Each number is 500 + 40 x the weight over its row's rms, rounded and kept within 0 to 999. Layers, rows and columns count from 0. Numbers have three digits each. The size before them is the row's rms in percent of the matrix's.

# layer 4 MLP down, 256x1024, rms 0.0979, rows 0-213, columns 448-511
095:522455519484503473481489517500520552516558464429499453496523443554515419468438528418532557507518530475429509501546488534542422503487473533493597491493498385482529495489546487488512483531517507
097:547557483474462492483459468589585524469505618565567439487458487497517495487559538507527435458481471451602552505625475473458548525515457410390486455533514580434425460524535519510508510584536432
098:493467480527507441531570457533462440587440550577514576511461503473485523495455512543494471497514462524530476513498470485579492534538484510451423485445504547392474530505534487511534554485457450
095:525487420536516427482521493454494555479569518505452570527560471483532425496491485454480538476578497472447591496517467496473529480511472530549627473564537568449441477495489564429555495484516513
100:532425495526487488527571577505490499564559530498507537556456408498467596506521541526482430529508489475509525492610492459484488513486433495526523541557533490505454498470507520466494504513477443
095:504543421504500506502518461498467484517479427497444396462555434495452520472517523553494555526558526541478480546467468471567487488560481419559480519558549580480529468506508500542494565537482464
107:527504525448480482433516497542481475441460536451505447523500479459489478504514534501488555571492506493440390476403545465521518534524529418538430589468503437521564507526363462521476524608528520
091:490487532503524471536508494477565524478478460559370510527573492496566445519487491433515495527550514539565498504468468545552490542481530487419507418503475453503471418531488468523484490480513420
098:537495511522482525499441483484519498515524555497557557528503483485557503399482422476450491471471502518495452517443490573441503527479491534417482459445474530534520511516535519492470509515517475
096:505445512456481448566500487590523513547541575605512525513532451497493511525400471505516437505465501498487507509539473544477468521411485534492516441457482443449550496504510498527483507536425432
098:518498494535407508485474501505438468516526504443423509537533472473530505535433520434492442472525505514469481496438558539523512496496558603449579543534504525464530447535534467544589437521514556
101:487506494563529468494545511461485524483495553478480592470521495592437489482543526465510474555480506494507519466511527439509460465488551452570520532565481560535506490452520519487492473407516538
098:462546507525493439430498492477507487481510477504563469460517509519529450512461516473447523457475462564492540533537473466463530458518534459422358515531490482504574515479458482465470524477513490
090:518509513504522463502537460519477500501477352615420529517523532491524554470454497518530496453498579513535571493477438490453507521519574398517529498455509463449489429555597469434467473510551474
096:567588570574477472420557446463507567556500539503565492534531459464492534470511512529441440543423501519475556406487576490528488460538470484490512516462454479498537448497516514527588474472475515
100:456523552463486474449464529490493545517548518449455464532509466470517543461489540451446545440567502536455532484467527526435446515471526541529513464525491466462470504477541461536551510477502506
102:521442427502491547503556507492614462402503525478595485553511522532549458516486488475557478460528430511511467511498514454513456528447505546472551480548512478508420549509534499482559484512376527
101:558507582499443506508519514490501479470509449485534506437525521454565505512486457491479497517479463456513546482570509533543517498465490501488502502504522453573507447541608542443496517500512461
100:448483468509489473535570505526564509451541508527563521445475545467454509604518439532489493559511500486509572396483510488474490493445535579539455368475472564527529472487473499524503471522544532
092:500482525517500407520494517485501503516463509497522472523495405434495486484479496465508506445560457520515484527455562469509518455449500470554495402467489431503480418493462475464459496539492489
097:510568505565556522490481535498500518486530523538569548508500453504485565456500525539449475515496469452493498463565420486463482480588562572500535447481456512503507550508469496474440465522525542
095:485462480470519470496482465459523480504454544506507500462487465459474498506460536551498545582406488534530448507483561507479454497497494449479483508428493470525524460486538449486497534463442463
099:514528455424600462488540501487456520461509472473491494506445503489483434503544531521461524509577528504472556517465476511589418550466494504524456482437462520567518459497616473540549470505495502
095:424478540575528638483514550475526534432485536450508607472502542534462608518512571510552484457525503488458486547474464499482417554553512618437475459508494453446500477456514481477529549472465486
105:529547534477413545531473516437499601510512570478471489487494553488501449516538598492516462478485506501537446522531528494487456478570534558544382572474517510543458497460455509467487489539494502
094:543534468497518525520536558517465459459477488556547499572539433503578534484425459444496581439522460527492482545492540521505581460499535501585498446540457508506544509501535489509512513466560527
100:545475546563502464543550481503509482524495414482455557500452497559429483545461485541499512495496416469489461457387427535540482502446481528459477460505477533518443449479534508522468418470470512
101:512541484522464473533452504534491491470579557512585512488564534517463441558472492457491516475509543541583498480502479504516476497518433513562522426464471440451518463554501516430563513510506523
097:511477588483500564531562471439502518548528439500450596443573548489499547518497511443494486482428530457462527528452457475571471565516523457520443480472496509477479470481468505527541549526475494
089:500491466528455474501485437505496468550520546524497508522522470539535535538537461407487579498427458601517498503489537560439563508586525469405531508465521471432437474533504512518479495469474428
107:526474492520504445555481498507474502502460522471436469401411521576470424492557471449531494485541522476490586506508478449588484518467514457556467536532467500489509534492573486561487517462523449
095:507497542489499573518528516477539565492506548483427494485489489482420485555477537503464463607538523511446524459516469468483517507483523473534545390553433496501453506517511552533486499483541515
100:496553468544421525475510515508468431550479451530486474462505575458473528511457545446473563546508520552506421503453451478532512469469515407508524529473527505605517531498429518496472552465521582
100:539487517514546450533454429514438478565556526451482466501401558517465494449488503495534441599608530522534480515528551532510463470538448402418489569523485527515451522471473568522472494460530435
095:530511552484529500424487499562506527411540589484481481452548599434469492477430492523468520497450523550527482490483536458500459481550558473560539553539519543479470420512441453478507490485444477
099:504466487518611412482509516543504460509497406446439481396467515440509480503520543523531493423519466477576464473455471455513511527474467492477434540494510468515541447458434450487458475474517492
101:437488493552489513465487577521521491443449500501444553486491440515387485529475561533487516494514474422524547469511488482471468558471476447477482550498496459555526507493434550523517525491537501
095:486497475535493508507493454431511532455518455436485476555530546610485519444463502593494429471452461551661482560506483537503492490451465519555539544539559540484453577557534534481511551519446541
100:503507513458499414517545504558499492498476490515540591501455517523489478505510521532548427497459493478496419510521470581531541470447489477497442599535551489482494465430448498565522492494504554
091:493502536482498503474514409503512492564494483586490454518510544438523458485453548442452526583468492540527528536473501534447501507496522450460443497507523465499537451531473477442449495514463552
102:505523592514522499505432476412407446480501492509597524555486505460486544570431557491542464510474507404516461491412451447494490475561560480509532507534479545440492517566486503498464473501491459
096:529534495455472459543534516503590467508516514573532528507491509512487487555472479435503488405532542402552529536564453538588488509461504464481501493545471533561571482559586553547503465500484460
101:451442542492499489483480526565475507478440460478565404487553455541525517558522562555502479542410508505501458539442544486503403466506486494506560485474521510431501546510480509503590445488488439
098:555505565501504529513578511494493504513509500458470522541529519468554464519554485498520525490507501503543504482511534497575452536568526494511593494551514479499493458493556486469587511483529515
099:511512484558521478487531504464468462411528465521481382519494480548459497454513487442490472598438489549512460522602464481537451457561482494484587494488495538522525456489480489536476524582514493
097:511530538550470528521511482441566501465493451454425481534476475492472424501440561565442423466564466539531497474513477490498445450476536461471542525427455522463478410575461492531519467490476486
095:494482412429530512483507430528566520515530536457502481482472488494491530453495511470487501494483477597519485513408496468510499508460475537513490461506510562476522558506566442476438540522562530
100:491428514502515548452474506546496462483468463484503459453517487519586460497438541513498537502445504459456455475532490485451474572516502552430497551460506535505499469531506474435456556495501515
100:510549465526510525499515428537488430536507581469384514487465524468505438455421500550493489505494492515487486504544489608522531535499536513497464512472464551496509495531472514432544535514514552
094:435492508437525516502531502490509472465395546543524596586475485436430552514564471522513409533542540413480442490451523514495521472563497465405504526556526546527493502559494447554595505529525456
099:581435472482504517441470500465524475501468461520535477517481485514488444454533493471516454505537523560471533537523522429457501498455441405538550548501506544537493557528523528462501438528534530
100:491436568568522542469487495470512475487501483485553464467441480581486500526454491488497549461495451499496493549543508456488514464535568484612470499487506604425494567442457485538463493522508457
101:488453483479573433536559544524523474497491610480477561402442473547510475498504499501537447505476471512572489434491517459446456501508484463515461488433481586516517418492523560469486454516486429
108:478517524496443506457420507509522437442481539496548323478489508456482468476457505513449475554505491502512466542471527487491531500474515443484451556508475375548507514501490449444530477589526522
102:499505462542498527540531510440488474440582526498457548496465556484497542488521418485531540558468493507511491465515431455514501474498365558417586468484526512505492547436577471496481532469447495
093:465490500502523479499523501528483483435542519471518485532466482523569512460522465569557440475516557463535453530497517532473501417532555447458466544532543471471496482493451535475492536469480444
099:447505522561494539451541503529490509483487487498484536505509451473446484500487496523494511432475578505480545440517487522507487506515545525506521480495513526399520446518554497582492474480485481
099:469524489479507502417546442486511466452517439488547406551545479497574483560479562479543460419504552487419442552538462528493489448470487495451488557459518490506444475488591516535455509448416485
091:447509452532483484580521490485497574579484473552513496457550446512466554521490446545518509460474502548470537566490457505477590465424475464492462436439570504511549464474648481528487412412461489
107:465484473521587501564538545584454528491528458508545487517476486559519470519571560536568554393467506461541487504525426563604460500542436550459546481523569516459468438468497510522549530486507469
099:507511450531586473492481503562576464511531487529502422460516514499502531466526499510570460482475444587458615463480466521520543517447581517509457487464537524572507524455558540503425453540522467
101:516508585527500542587516504492436508472497464501485513566434461451466492510492482544453517488546461514520546540473469468481489540472552579475513569559503607489541554516547535443519485449503476
102:468474498491507523522585562470455448503464502505540501529469468472530495535431518546474556505455508477494501472447588457488485564522547430491509495507502444544404516480512481489475447495504467
096:568514506553591463477494503444563437507503466508544475501505486447527490494530486458527529477489504490500494547574500447445438502534523424531519450547504524421536470532477488486578476504565444
098:452519507505449486490545513486507478475530519503511498469504464517526552523574489407462474455524492466500510460508499555566563482466421448511464514447509500520492528575551457455514488543502420
099:547451523475439714424439453475510504470515523445510462516482445507470520525447448523519418445433567520487526448490472523496513534524537503448595517496490515500508490482515586552555529560501458
099:534595512496467464560495505438520476511534429575538478463525517549505488509486555513485485525497511502443517519478444507440470461490500476631539582449528455573462493506474514546481456491508507
097:460520451462511566559497540484497435522493504413552452515440547516491538487490578565417483495511481515471569462519482534500521481563478476530573523563429511442461565554502478460497480458477397
099:453519461473465441434504512482497459539521430527470524488516459555544478515451486484473504499482414505492477447437535545399503503516490434428540511525514476601524456495402450492514467597483491
096:469487508535471518589474505528522476519535426401444517467464474560493495523436524546491479498529487509439521443515578516471528492507464488469590557491442561438533511455505409505497439467508494
098:399476550512466492466502423451457504527461591437496475467494524524480462439510484466444456517402541485463476545447584463558491482494522448538556462526540465491586506517523518535444470478503521
095:489497456504571485417475552526498444536525449460505598561518460468512484508507505463449497543521599491550458511467508580451470571504562434512580511571469490481460577505501487500547451524530461
097:484490516577543481515528516494459477510485515544513538594555533525506465419465454509486590553466490567474516460486457499580477542510525509506450506488449474464550485493446445514506466490485562
103:482469487500514526505458534535579507518528500533524455485546504403520482502475473566443558554453499507503477534495485512511471488538452481509441434466470515531550494561429519479445483462552523
098:501537530509547513510464483463486495501536517583494508498490499565473487504537419457526514535560464442487462521479500518398516518505496520533516461456521523473550506503370503469502486537476508
096:490463556460474485578467458503514487464570453522586481480474521457532559453498477592474437404527469435453559523538442487471456484585513469482458568488547450444488536479512509526438524536562485
097:506459496468433598460429538437465487534504500557499429449555541539498521523426471461493557547486453474499489473468520491500484507534494490500487480407509552566506506491459542511495508481488545
100:458479505462473461453528453501486584508591523421469527475523542493543430444525523512515499507464490531550491514524571533438462505499569555555509491506543487527515494539424468409472530463475497
098:499468444457514527510507455477480558457489473548523556452550420440516528511448481534487456509475553516497556513420505496501473467525487523549533497522458510501503537478551531485503435413466497
105:503495506476476569478456506497469506496509549580525517481511527462450428542493547472517514565475456568544527471595507555448492439506479515490527533498524438519470557457486502499521497505477479
099:521458487445512504510520511552517561535500502512473475540540563469435546539504423533495601484542432477550457498544528461464419478502503513544525442505503523497545478484475499533465494538545509
097:493464439462499558545583528421557544490484443497470519583511466456511459478451551421477467454525480418476517485579491509430458518450490499484570475443480404456571496533472474560449485484509457
096:426499540462486529503540504414567528487533482517445452516543421498525525456463476497499429546492525540465520549543382473535469604479546488479523507525509570490474506501500464483481551475464504
098:502521515482387483463471576490460444464527522496537485477554533500573474418558535553528445551443500493518498458592490492478494477516545501486508488464576555488504584481461507445519525497515482
096:480518510445532423549459549577487496490513493564557529503590495519384509566520472535506519558566507425510495481477510482542489533509494537481570502541462496493476500541520453520482459472495498
103:577515522540485515454500554563511461601567537571506494448553514482526554519476495460440462506495475428541477489533519500536515513536489529577493491422546442470503386516465493515488481550525569
095:464478586533536482548512503438487443480488428540448473470513590548456474566544501494476528488566482463462554546463487528430452525557488483494567464490486486493499435510447506481525505473440477
095:527528490567486550482481480533494554543461585573579567493472557508535524502526540506504462479462460496438459461517509542610473536539485518599484492439458507468499541515520515534513479436474504
099:516555488467477530483524483473510483529494611515518526560518450434593445475483523484534485504521513473494464465452500485547543493504483542396511527550516506458470483510508492561514547560570443
099:500481445476498501461491512433490617530500461478483505569500465388400400410516557436545474486510460505430442509520523476512511514510459532505525562451483442453545411521477536524499488443505539
097:496540591547499495514512519449479498523533461483539557484500473518479559537522528495503430493455543489527572503486571390481500490518567480462531485465533502525522559552538545485550481486451492
098:482504532458509499498474524440523555488486462490506665546455427544528449460564516522532537446561492524504545536507581501497486548502526490521554476514527520454510489490521477561482522460515520
101:519488521457495518517475519528491508421507496524516475489497496511499560446491506555552588483544539527556551505439460473524508494454535549563516480521480459557536392524529501523476492452464476
096:510488468462509544485515479520535453503489531471499406519552502534464517529502454508482498494497531441483401541459532512473551460455511567493497516530487480565528564497552504472447445531450511
098:483457463443453480511520509530468474496465551560486444499441518515436512479487540552486425454614564459484456468532463501564537466537585599509446425495508596484461527436517499553442505476484483
098:436522495519542388550518517528527530420483533472520523474513522465441516500477479501519531481550530462541436560468488495438521511472515459589473467475452394518555508526509513489497516502521524
100:511457500496508507431518518474482547499507496459531545537552517427458468469548512478530535436433505463415463538526467535435542543495493537497528568424399538486483491424482467461502394556456474
097:504447491493496522467479517497495539486527479482441527477468498499518562478478469427496532506596495491455500510462528384504523474476508487426573517491526569471478538540474451485552482471479555
105:500479487475507547524459477501463609535506466452492515493542558591525540476547561509465544415474472472343455517518523540405455506525486438425441507500490456424406464423487538532509441495532470
099:536482532473456472466492482588517448529463413492510434511457411579473527481547515507537500562460496527455455544535560447514520498462513560532456545445463432534491499552456502536476516530531455
097:494545452540497504562559502454504521505519449488426443529436408498449532443449463548507478465512482479533541494529437507446505529488556556520442505485537537449470524437564469473552479517540522
100:514477506528406464537489561468542426494474495499479462548470512513476526522542483577487510489436486516549376472551513533545503451504494573457544435467543482547481510455479445494503500489475461
101:516503482536421495502476475486535563513526479475514553525498512456495542494535585534528574424495501593533488489577504499417482528490492524411534569449478543477452471527552472527470518470546509
102:561466422517480462486454509499474487460465498468491488512541525439542445442485453507478598532472469454517497506464576531462453492431479463522504494532527452555443600540453488442506460472580436
095:475508477514486506514540532511547543550502525562500521488490528523543501530473526480550481529498441480483470523472505533532599527482525470491467477460497527516550505457466442502572477552536536
173:510551545531528446492526506535439512545494559512545535509490493396453537459473449537464476505511467525485530454478493486517524481489534562523549508500542545518471577501550523490514482486505498
096:481514533497460498535509454505386493472447461475419498480539543460463521418504464500445469527503481481485439472526491469495582505516445542477489518510468609487488481482492501521507519422536532
099:443469561444563558538534545476585431476485420490470483505491426557499515474499525473417588450519448470446498498567502517463487472437548450495470514508512542428523475503494522545508437528442516
097:532420569463549406447494478437530560527480483524493444443506446498512472505482542479470409566561507571479485479517401446552567462540503566481498448483571482544481497488481458554513464532451530
097:528497437525482545524582471523516497541472488528483462513498517535563540525574478454507473506505433549519514507445483451597557552507494490590462497493480501554476520522458518463533529513527548
110:485496392509491549473513480509476442490511561570520472484505530470494465508534514569500503536459572510503433485492471438505521459470449534541465504522504512571577521512430506482489532514532515
102:456482507444481461457431455422478548418522539496471466491534436490512481504455565489536514555466476483470494547430544534538542546541426533489447548510517430447456548473486489477513489440528469
098:532539540414510457455453510488488483476494537473529545488413518536465506497516507483439485542541486500476482487403538561519537528502452443455450545562526452557523507584592512568517505469572559
094:492483463560530583496514585461493580466471506506575571498495532417532525557538545444501473493440547529632454494550527485556490512470479507451495448484530519435456553510428476568507514519522516
098:547521571508513477505487494441490490505513423475460548565568558473494497511484485355539527443555465540547545526435511496467522519532519563535527513514482551491554503515495536534530472444536486
098:496490501437528447523516397467537488470478419500444470580503476506467472501568532497502504602507567516447509527614515488525588498520551507525435493456552452510433509451450511494529500508429409
104:499493526493554546480446433503563456475491480515458564461528511453551448506528552449556477545460563445543486498510565487528561507508490426460518531421523462526498466480488532477498536514493533
103:480484513572466512506541572460481507518496469530491533509529495461545465455505530524489450474491584479473457545527471433548518454510480443492488476516493544521468487513466448452521486552490483
099:501485588503468446484510483526519513511585524511461515492512483604531419469529436449547565446514594488521483576440459581584537546564508493536500419457489417506477472508457510504501454565458521
101:543442460499496595566505438552494527586540506512509535531461485524554456425494425472474437450496588526510528444517452481448571491482449529484468461504490574444534567559603497533499545448466474
096:491512451511461573486521411448467461475518545453504527579430497507526498460513593476483518517493469511531489510385539537452506483527466509441497483569474520514540541529487479445493497489516512
212:472518440489519482499515505513468521518492436422520561443459497168499519512509441547507492441506509513464493454500461507537501534515530465535517517484217566486481543531525487506500536452544492
098:487518472488536516484465499520494547496558548532485528408504540491503479485499457566454451544489576539510489532549513474556471563491500579473531468522524446569500550500549468474511431410499477
097:430517490477535492525446530534565526533466475475487462515526552560526531604502455431492515481461521533560531480438490502526497526452435485528452508481486535539544473506499499526508556514505514
098:507553549495526511541567496489491492509508443543431518473475500497565478496573515471586495464494471570469529607540491588487523550493604473490532499471517533491436542473507461544535529441493502
099:540523486466523505505493512498511551480494463442531425487528499588568574505500588504461519490491422507478502466528464532505454439470554507482545440464501462492465499520495546571487459477508484
096:454554554507494526479418555408493448516517514450547523418496547470531540481526506471537542506527442488525514513470519540451494451557406482445449481492534487485458535444510485452506529612475546
101:533564464568502546557599414505531442448500483482438498538410480558496515419515483445484494414529487434532442502545527520548497437509497526486555448576468595532476542502553500567487478481535473
095:470435485476485499508536500508483499504508496517520451534452454537450592508454544549588528510463393489523508476553523440480497459511445412453527533466478452472538510511507481554512475545527532
100:438528513492448529528453490494497428510510551541519451487444504531567498495525439516496393505451503485465499475478427544516505485465439451482440520560465559493434471488456537490498480433512454
097:508465528459523542476469485463463561487529544435477471485513499475523468449466489551464499520511531641456529478459554462468518571479546468509492584458561436565477479573514561566512579542499517
099:483480499496433478503488419494507482566501488505525478420495546429534538504471484549533512509537528457461481513502454460543571466488503467472452540508470523435480423491482501500548520482479502
098:541498520526498519434487452563446493548467507535534492528457448463488431465535431539469471456497536467528483494528491504540510484525602552539528451517485450520501537491445518526547510495503547
099:485533492507538488501469550494473564516495438470527492445549454603505495505492488478530525528427499494448521492426511543451462512428448486537445542477529527426505398537499445478508496517538526
102:504562506426483483489480501422538511493477517448413493539522624515526479484616521496523502557499471564561457571615500509543539473468495537515493450497585447456446448435525508514499483501502458
097:511472546519499537495512524484519530502495491524477410486500527414464468520528516457491464518447478454511492498536515500553512438537507487491457515489521552459542456536479486529536518505501422
095:505482503498499481506518492472498566463463560517452535507510466433573498439547485482468577465483505473473569465482558536495563500533406554537535451564530598569493457504516465565503479484499462
100:488532525394528534499445449414486472454495525524499428369485494525524532493541497496487502429486501497480491479543490526475510537485511447569484530554513571499486523507477436466529497419524492
098:480546438562464501496473554516516444457454442510461503512537483545501452524456581480447493538498555444506484538498566521464483498520533509508486438476535494501489522508488532499494496594477489
095:505518492576480500489528495581522517564504513498465591523418511497503528477480547587490495458499487434529539525488548516507485536496455492527473451595513470468487510501447481511461542502436490
101:539517527562503579519556530500420474472479553471495592456494497480449462536534456486459513514502491480513570540414497545513551559483570495510478494529448496496544433459508539475478496472544539
103:471474529479530508561408513499533514482497538513481566533483519512500508583426534564512461497532540458510474520526517524444516539523478514446493455490514470533421564472434531622522434497475500
094:520525557560452406502507509431507525527502486445535501489447445531425496480526530509446451495547443454542546565461439542439503509445514515439540454496477555495485528531481501503485534473478482
101:450450516519506484501423447471468486414484461529498514497491438420537506478487551537447546516452500528519521495544517558494531478501468482533524528454446448488470487496510505504491551424452556
099:521486550538527566482450480540494503527483494576521560541549546501567486565500509471517486541544442468411492470584504502405416588481488470462474528551496488554557444502444526491478522568462468
106:467590495486482469476415507578498518584431444535573446501430496519460473508541465483556524508485455491514557499459520526568529382536411512490453501499506536519493578576463520492491493533461518
096:492525532533492474478565526520501510565541414521536462572541486487557515489494554445541505470515499496537470518517411451483514494531511488477516574525507465493516461501493489479452518502476461
099:535530447519520492522463491481493515451492554511525527491489451438505467505509428574481505499481548467538460490530467535546453534529467509460492535533490529527495543463522550428498536530541567
095:475489493522511492445488470513442501492516514513478539546530562454483520500411534467481565410541530480489563504495340483555476480494476537506427465459532554502523499519529535476444464501420475
094:512477521509568501468518455527489509479498474533439539512482456471509542535568477518486492511550487456503550497519513494535406521505571556535525493496525557541497516514534476494481497434507442
099:536578474519503488471522493437467446414505462391519493472526535535480461456467504426509554530520505597541472527482467472565410474512521451580438482537469548502500433481522534469449517574480470
101:549482551489532458554499544497465535517523490489513483518453488505501587551556515492481501544546460446494476467426440478476527489492459536450483482502503407502497531483437523479464545532536515
101:528541578511428507513471498493427483508484516492397422534616533389440518515539520498556472474495523562438456504490565501441535472498553507541570463448506495608497483525436551486455555495520546
095:547470542526511447518429538546495522443490572503468493563528447571493525515470531435532518489518439528552496497485511466508569425466519531546457511524437518506490517525602528500572545501505546
099:441512473505553523525554492566496519499465522449433545480550530519563522522513518497456498521484495504467474471561542517545517491490413483445480520518487480548513488473558593498485543520461533
105:561546483543493553497506516495527411537555554447533443466406542503514475469481518436504431528534474514585516465467479437576556536575496516543583533552456518502569459536561470449484516457489526
097:503454469501498499548481515511484464518468504502483502508529547488505484445429504526550539486516588548519448481522553415470478487451529537489496525504418469529506516473538522516533550453543537
102:488551465534470449420454469549513491427470530480518549561468504515466498525530474529459440575498537403508497549535502503482500484454444462472463545466463433517484537483455465441441467466519431
101:466460561528534525541445499522551520465441540462480481549492491441557503524489509516544520556488539497536510550461508521504479562441464546491507498482499472575533468515447450515532477472544476
100:499539512510509464503525440487506476481461452517534510463471469510477463468538516557492479533495497499534494523609446493491545532503538456533495597502517465516512498480539480563506525478509526
096:542510478488513449485490522429545487442467482488446456558492473475444480475569524427450536537481503569532520538497511508525584556508471455512522441544442499415567443412520556468493531554485493
097:479411441421524495478474539511441475513514478524467468463472538525570469533520559506497463554492537483585449485491557465471489462530472524437479483511534391513486407510503494477459508476458480
103:481499479447463480493495469500535449444538448498523454486479457473535497534516525403535469532538475536525435545507519501432503521439458442494454507482442458487501460455422469425508407533501490
094:484563472519481493500521499499371471511489517463443497486524474516465515497443426524530446504467497493546441432471496525499494462505495479487527576465472377455453548528486461474476506494527539
091:460544480565497482480516554573429513545473476485443540504427515534482424547508480584493571476518583516524477527426500526447454562490384528431580493466472412482514495504456493487559477497489501
095:552524433442490534474535517512500493459565542527494585507535507517435529534510513547512475530545472487438562499503496524485419480415545562503558453523471505548527432511551447472464533468466562
097:513487509448512523486510425569496611480451519419523467537566505505565484516539497547483499466508520516523506493493466480479495507519510520504513521442517479525570573472555516443490499484492535
100:504485535526514472538408504546484539502537500525472494586471543515448483460562431511480498555530488366486541490455536520550449434532587539453514588519511500487532525493513550473488485488489540
098:442472501529464559481470496490472456555469519506493494506508553471449534561451428498453567448503508536537489515522471489450557509507526528437546457479543490542494599471490489532455518525422483
100:507485516551417489515545445489429492568477553459485524465458481526526473476464401520498471415460572515450510473457501470527483483493520498550461563523546436585486447476486454434504516486501596
100:538524486482545459551476556428564508514549512566488491572487465515420503475457532562478426523497501466464515511496525462475479558498413520510448544558505548554504513480550609492451487473509576
106:533487573495440493488483457466533469509445547504508476451496462508502491538436520504512466487485453499498521551538495455463504476510494429559516555530490461554470474470477434534495490522490470
102:493488526512456506446448482416466505502479466484574439423528494492413466504508504514496455565488449430546437505425517505467555425532518516523470467483552453565471488431375525475517523551494455
099:492527436477469490503491495539518557572489465460410505440459497480500534561502529405536494523519545496446525557486476498507527488500558504546488509492467507430470544429470545469473434474503552
096:515527430457490549514520438570475538552523452501525482520490567439583454536498519490498486457513440610473551503576570552488476524504488501569500502471465467479525577463548523520504460475501500
092:509407564500529523461490501496503389512449473532537407465470555433455554476509516425492519543522437559482525439539460500480510489525492475519474435566505548453486475526559473489450428549480479
096:543463448558495412522514543568562461568501572509498505503463540533494511598476470609507546493474476502525521451521522530485523522464435396509431492504437511499510484535541518530525556500560509
096:479472453494466499483464527505503530533483467512494473537428525426504467478459479486493559530526508524510424498532560497422560485549563476456503512515500504498464503518506537465422552542528516
102:531510412553451494470507489548547553514498544544450438568541527540487499503504534427482472516452570511536524492627441521468463471470460488382488490465456405479468510527499543516528498544495441
099:549519511445538479504568522571477499456486432535510453523486557543500455509558574519496488512530495496498503486502458460505441458487409509552411522541444466526537485454421506481505451485525559
100:498459528507547469498504520541545541532520492496466554461478512540515539541569444489556472491518562564458499457412505464451529514499473475464452471507469536576543461485516479526450512494469486
097:528466607517503466492470539489509481532447510493512490474513536577485511465514500517559418495529500528512529507542570470456501487526387539511518450462542588458518488534478543482507546535502477
112:579538445509525485484512516504489531476441485459490578471511464513466457460555474451532543529528546464439479495468497452533531488493554542554512479547558546475516574491499540527499516479553527
094:559454540474486491497494502447536473536546501540500543485460540557489529548518534494412468530492562510509477540533522507456481396556546550535558478610536464457586497572415513500482461534511481
104:548462499477481495447492478500455468493494485531443471434501536537442512453524487528493550551504533578515475539380555517483510488481500500541548507445482438516478516542477498457498527548522516
098:508517504435544529490510495451493498546511495456494493522544480421510538573511554518555547470562452444466532516479523499471544508519530487515504485546486512513498509445475551495486482549500462
099:463465516427529474497495458462534442539578506489565498499538492476525464485603479467548472508454467451603490458533458532437486506466461566519454508472476532543516418457458562474481500499542439
103:419485438521488487480477558485471425474469512471517549465526479543558481470496433453495545523448525494565500506585487559551493502539610479606448543524552490506528614510499541541507488514499596
097:444493540455532474512544525473510527528561520548529512492431491467507478488523498513508466559486523451455495542486443449525498465585489528593535452527490445517508618492538519518404550514528564
099:484548483523472553516501468512493479504495603466458563493541462539485446453502530578468587554578530494474483526470459489495562555518488471546557480490457488462533550485508515461426516504502541
099:439497540474510459564527527542520522448430507537444507545504443466528451491448444554483522429525557507507453490498519519519491454469527558484453462425439420573498487449573450448472528457443570
099:490545569554573558505434486491508499491440536435512465464431453484461504514432548507443498466480541507455535541547486457532492519509450413477460486517428491507460504581537531527524525437452534
097:460529491478525476475504491521526553489498464539511550506500475545509515490581451510483460524539463521527524542501521491551542570518508569476530505490509472541543598488486509542523508548516432
097:511518397500507593493464533486536443515447487437490527574448477490488492496489466597527529458491536445419495489496582532541521539526471557498503501532484585384474557539552461500481559509489429
098:472458515516554520516595463471555510488473474514487561587503514513531530449462508585430588468470481444484615456618502505497472545495496527490614532536549590389507484536457483450460520518534468
101:532594468495510509475482498475508536474488483522525510545513467477579515516449445490584475513519473491557453523468509486543492557525555435570407594563556453624524448480374505490598561604452513
097:462488489523520532498526603499485611510498480504522446535532479559504450499447471436470493562475466525523501500437535522506504481512476523393543561512549468547498555479557542450530526478480555
093:477495537481474482511418522510533541440411440507492416490439456538455526427389454496519524532503487436502542487445569469537529521459622477474459508522505561614474595481508551485490506541468506
099:509507534488503541509510499479435439466510464449520490530586508565425506514471499606497477439502509488523491471502472434411528466503413515502524509487506439475535490475551565513493480479486473
096:547456468471468408439454511483474518498496469575389541527444493465495433529500537433519508484458474478534493448461573504478497538477522500456507553497499458532527486592567471461508517436455547
100:571533453523463500488459432522454488477530527464514534444487486528460469508549412495429558565537521507467482553452492530419497488466432479499440518441494507505444498472455479501557515528501535
097:549525497433457540545465533569531478520417537510519541456442492466435546494503501529513554502458545503495500520543521531561527523461441544516482493428489463430497497471581482389485454557484603
100:558454542546472475485453510495452452522462519489540497469475489562478445599567506564450458531532457483471547493417555456516483504535512527451459509514506471540486468514528484459484462558500421
099:486567557494519556483623515465515589447483529493567509496536509488563509486463396546470490445559485459604520508535448464568506499459575569438575407508504504482459543469545459440517487470474459
128:522475556486436485447416458486497481523498451510539558475478474583493490471571604468473482570513556509507452509477546478506524473486553359528498536489578430506424462464467537462478513509484526
095:454457493507609543533490521521551489534508492543491455537498538492468496483594431470559479483596465563521513457487494493599464455485548561401551507481513622463475512514503483543447531531517496
104:499488446485494454440556428554512506448567509519530581530461564498472519507489479480533533394486512501521508460503484510498431450531535532505492519494462595504462503467528423559498440447464445
104:464498536510577496517508490566474460564550544456502522448450489568493584516499513510521496481503521511429589532518508492487457529494575487540544484512532499514515551464550473509491524417447505
102:506510476478510530527550536583444473501511489454457580474587501595496514427448500510522495454481546529444437491518431548503513563536467520543479485565504555440494502531541450546491499455535493
097:537529481470446523516501553483480517464558568450518467509569524539493513499477487475465462524463475552485450458568458450554456460518472494466489420501487489522547513531511516499495547556445498
097:490439491510536477519496498488507523522585445536505506506563489521477477532495501498531516446563529521499511499526447533466518413510477405440463460461491448400548524420471471565478563536477501
103:481518537493441569489459503419561452480513548476527464485547495437410519495456543491523518459457537513567515511546578541513472482485505514398516531562500468457518534526460569557488457538526477
099:502535426492511549553544543507518593489500444543475422558489411530475539539514517528500571409449461559540531501491513552469416448507463544490518471492525546434438497572432467535510497466513508
098:523547446504509571457525453495515464492559476571479607513544528478475505590510498436550533500491465499549539530538478514432499509491433593458522524444495466479477530469422507533508466509540494